{
  "n_layer": 16,
  "d_mlp": 256,
  "vocab_size": 4284,
  "activation": "swiglu",
  "qk_norm": false,
  "bias": "qkv",
  "tie_embeddings": true,
  "parallel_block": false,
  "init_std_qkv": 0.0554,
  "init_std_down": 0.0,
  "lr": 0.0114,
  "lr_head": 0.0109,
  "decay_shape": "linear",
  "seq_len": 1024,
  "dataset": "wikipedia_en"
}
Each number is 128 + 24 x the weight over its row's rms, rounded and kept within 0 to 255. Layers, rows and columns count from 0. Numbers have three digits each. The size before them is the row's rms in percent of the matrix's.

# layer 5 attention value, 32x96, rms 0.0973, rows 0-31, columns 0-95
099:093130135109124141121102113136106119129196130107132123093129102096130067148118133102088120151117117147173166086088143095130145117115187128125136145154111137133079136125068125142142150116138121087108123132151098162120103100145093117128087148137133114097104118106101153120125149096128127118
100:126149156201139132121124136144124138129128122124126096155115143146127132129147138114078130087111121107073129106133111099177120097095176110132138087073127137097150094124132171141123092118126089153162106137128106081119116143121137113111068145142141113125124154140120086148133143149097143137
093:129118135110107140101111168118160104105119096153122138092143127105131157125153123158117095093137139154138161106168123108173158094129121128103130079177124133163159105107111118111081168154127149130142156128123147124132140124175150146137146112126133064134145182132102106110142083105109125150
109:114110153115091138119098136148094112116112173173112149109145134159110110102145165186101116132120157126129082126083125133127092090119138176074139107106097108118150119151113167147096108146144102116163120101129124160120124101095129126141082130144143152150116134102141135109087106093146119130
098:133102135181121138137101141139113169148093137155121063136120116133122154143117121160152122151145071097150107119131165147130121117065108115174143148160094133154154148138138135122136131088114113175120144122140137142112076126137153126141111137164107143118092093154124142104094086124109131097
088:120147160148130068083137108142160125091074135128131138118122126136139129121138121098162145115210140073121077162177123164161129123085155143112116135179125141143107118124094116133140102118140156130134147090111132143129142115122146086154165111145130120130124118129124130131132148147168117137
103:091110130126126074116098153128172160151119114153161117128140127129097133147095149101129085098115129131147143134098109135143145165120115169087078120089111103102101131132133109129185128151158120106139120125114129138104119131141135123125120061189172106144164129127110109135094110126113161135
092:108114071100142175142125122129128101111152123148121126148085188186128099129135127122145185140160110126100119121119134143109151083122150126143095114129130144145126117160144167138071148123104103104162110109123131126114152115146104163088098099153145096123127124145151125139157098173108126135
109:143110075139129100181119149130095126109135128096101141125115127115123146167105114126168133110075104126121083104139131132119158098154107161134157144165127103153198085106148119129080118115161112108142126149152151133115121117139102135151144147152099166133094107117123172146124102160151120119
104:100145115138108135095143177084131094110178127139099102160142115110115094110104148130113058122136158098097088148137094154119169086103115112121154101116130157129143101139163150121145121111126127116145165123116150139095127114106134105126143128131149153141119098109160133149101103183092105115
100:109139092163132144101167103154110129128115124126149077117115118122108131124110141180123137096122151157153149133101115107126127137122108138090149109134103151109108143132173121144067107124127113136079100126157112112064108116122139097125107120089122121189127163142102118152166090126158122094
099:138117091150145106112162115135111118142114119124088103167107150109112134142106148113121126130113137187105083152096165157117106147118140136182155095129138093122138151111120134131130177113147089152142173132126140104123097163125132114159141090122124115133084120131163100112116126186134101181
106:121111092111117175128143147144162131145135110098150133123082107159098109077147089127109110101110143079140118153128127140130135129119162146130156121138139136068139152140103141166133160109135110110089175104145134138115097114162116130134153127114117165178154076158121130127186149122150122134
100:141107140139122114138173119094161118135117109123084095147104177131181140158133122116160114142133136152126124081154133142127127126113145115173133141142131099135090148110130074145177116124161138125116178109111134127118123158141106100164134137149115104166177115095152160169154093124152130159
097:096133143126126104087126127119148096102116107119144079146132102173143111154144132169126148090169149150123173125146132171135131089125113136160158104127147149094128156159132117144132149171147139085125123129151127179127096090113140149088128139141069128092143126146158146143130164112140150157
106:104133125168116082131121130168148164093131119120109149151104131133116138115176108172150135153082145145104093126110141168122150121130169122109130110158181102150126099178114145111144126140127150095122136131172153172169144118170112141085110130146156117128101125142121143154150114122170107104
087:111144116119126128131113136117144114145142143134163161119138101158095106178170158148106071182147121131146132098077142120124137171126140123153134137161089143116213130139139105112153124098114113136139112138157156148129150140060137158127133144117144105111120121137162117157129137136151118157
108:108133136191121183144156128154089131114110095159117138158131144089182156138128143128128107143120135148099120153116171154118142154143092136119121170097093153138134097138120098112184143096133145119156139137158117107118169136130106121115135132138126162161115183146154146120144142168107119155
095:119156135146137123143057119070134123138092138130130119163174147133138111136098164133121122115117115131100183126160160167134096118134140118143154116125146160142094137104147110092112120176145125149151149101141134100143127152146133135164125103130156128145099166136193113110151134134141149075
102:126155086123125097163119119135135155149125080162102125143167156104145076119130138154112137130133101141162148145113084141121114111095135179152089132121140106138113132099112140122104132080132080130162140137177144104133169117080135113141124100123136128096126133095163180130121122101123093148
094:140096100106101141078173131141113100118095130099116129120117097144137098135156125079094189148136135128127093189106142140159122085118113114112167132148095111153097140190105128091138123112154155131145113124141112108126167149141140123148112135123132156125157143110141120124162174123155145124
104:143131127152150154114178147151152141133091104131133150147115162119164115148115170139152128139125133175116117147110142123125145121110151179191148128118140179123120093093087109150128114112109124121097122121123133122177131122136090127104130105122146115152118090193154142115134143188115113164
116:131166124142103053102128152179158112115138108148123160114106134133101166098132144181149105148113140102096146103132124113111124074125137157122094134125123140169120145189100124137107117104107150138116111121141090078107114112138088151117137111151135120116120106104127122159154124126127104083
099:160116096119153158108114120154150141076123137137146141129081094084139092112153114147056154174145134155118153139127096110154151124136113107107148127124151162151109132125143108148137138146197162130141136101152115075120148126144127131154135113156139135173109104161136131119125129086101115127
096:117160121124133092139159095124180116090113102088091110110152147099097113122181109093145130143134090167143106131128151078123133111129094137160134119116133167114160120129144127134138112148156134164127147108123074177107107163100170166114099120120110121133118121151137157108152145103105125150
095:120138097141096115130155161124132114098150096176094120131102145076117117113109122117115122121138112137114099100107149140101108134122109152173180144167090123157118122180159109146137112168076121140152132115113127147128094138147169139111146085132172146127159120086132091160106134141148135108
100:119106164161098084109189139080150127141143121129141108131105144109165136162149117115119150113104138112078133127145108165136148131116155168118121075110066133147142106136156110140120117166140140118126121103126111128137074132087124135118140082096129123177115148156121152145120142154102106148
089:145108109134137130147129094128067187104147141151105200131129136144152136114128123119127099123134124125099099151116124119103128083164125161118180143058097176130157143118129094143153115146116127130118161133117131121136163093119101087135117111144107136106099128083110140136162126101135137123
101:123096165115147101182104082119090124129160105130144160110175093124142146137132128132130141155121130074155132123110195140129107158118119137171154136119139122175147125158164143123108131104105131101121126142082123109109139162122144115143123122149127110085124107166143167087123120126132178142
097:128104153114085095122150131107102165088141154073163108155166114119151118139174151102115136107139141103139144145099162098105118129101112113119138164125167084099124124148133139159117129171133161184116118119169138121107159136115090126133093125122167122140162107125112097118084145112129138118
100:144119161123153135140124190143127135118108107108099090150153093155104112123113172162119129156100124122115109127127121096113102105160123142098078139101134087090133110091128193107123115146120159115099112138117163156126151147082135102123155127159118146148145124159096148135151130093136137078
108:120084077136138105109130144117169105126147093119093168164141142137138134150133129157125132104088120137113069103145145161167123141132158160086123159120134163084129161112096116098114119074074138145142130111129117148144162109132127159102140114136145112151108156125104175141112136148119128147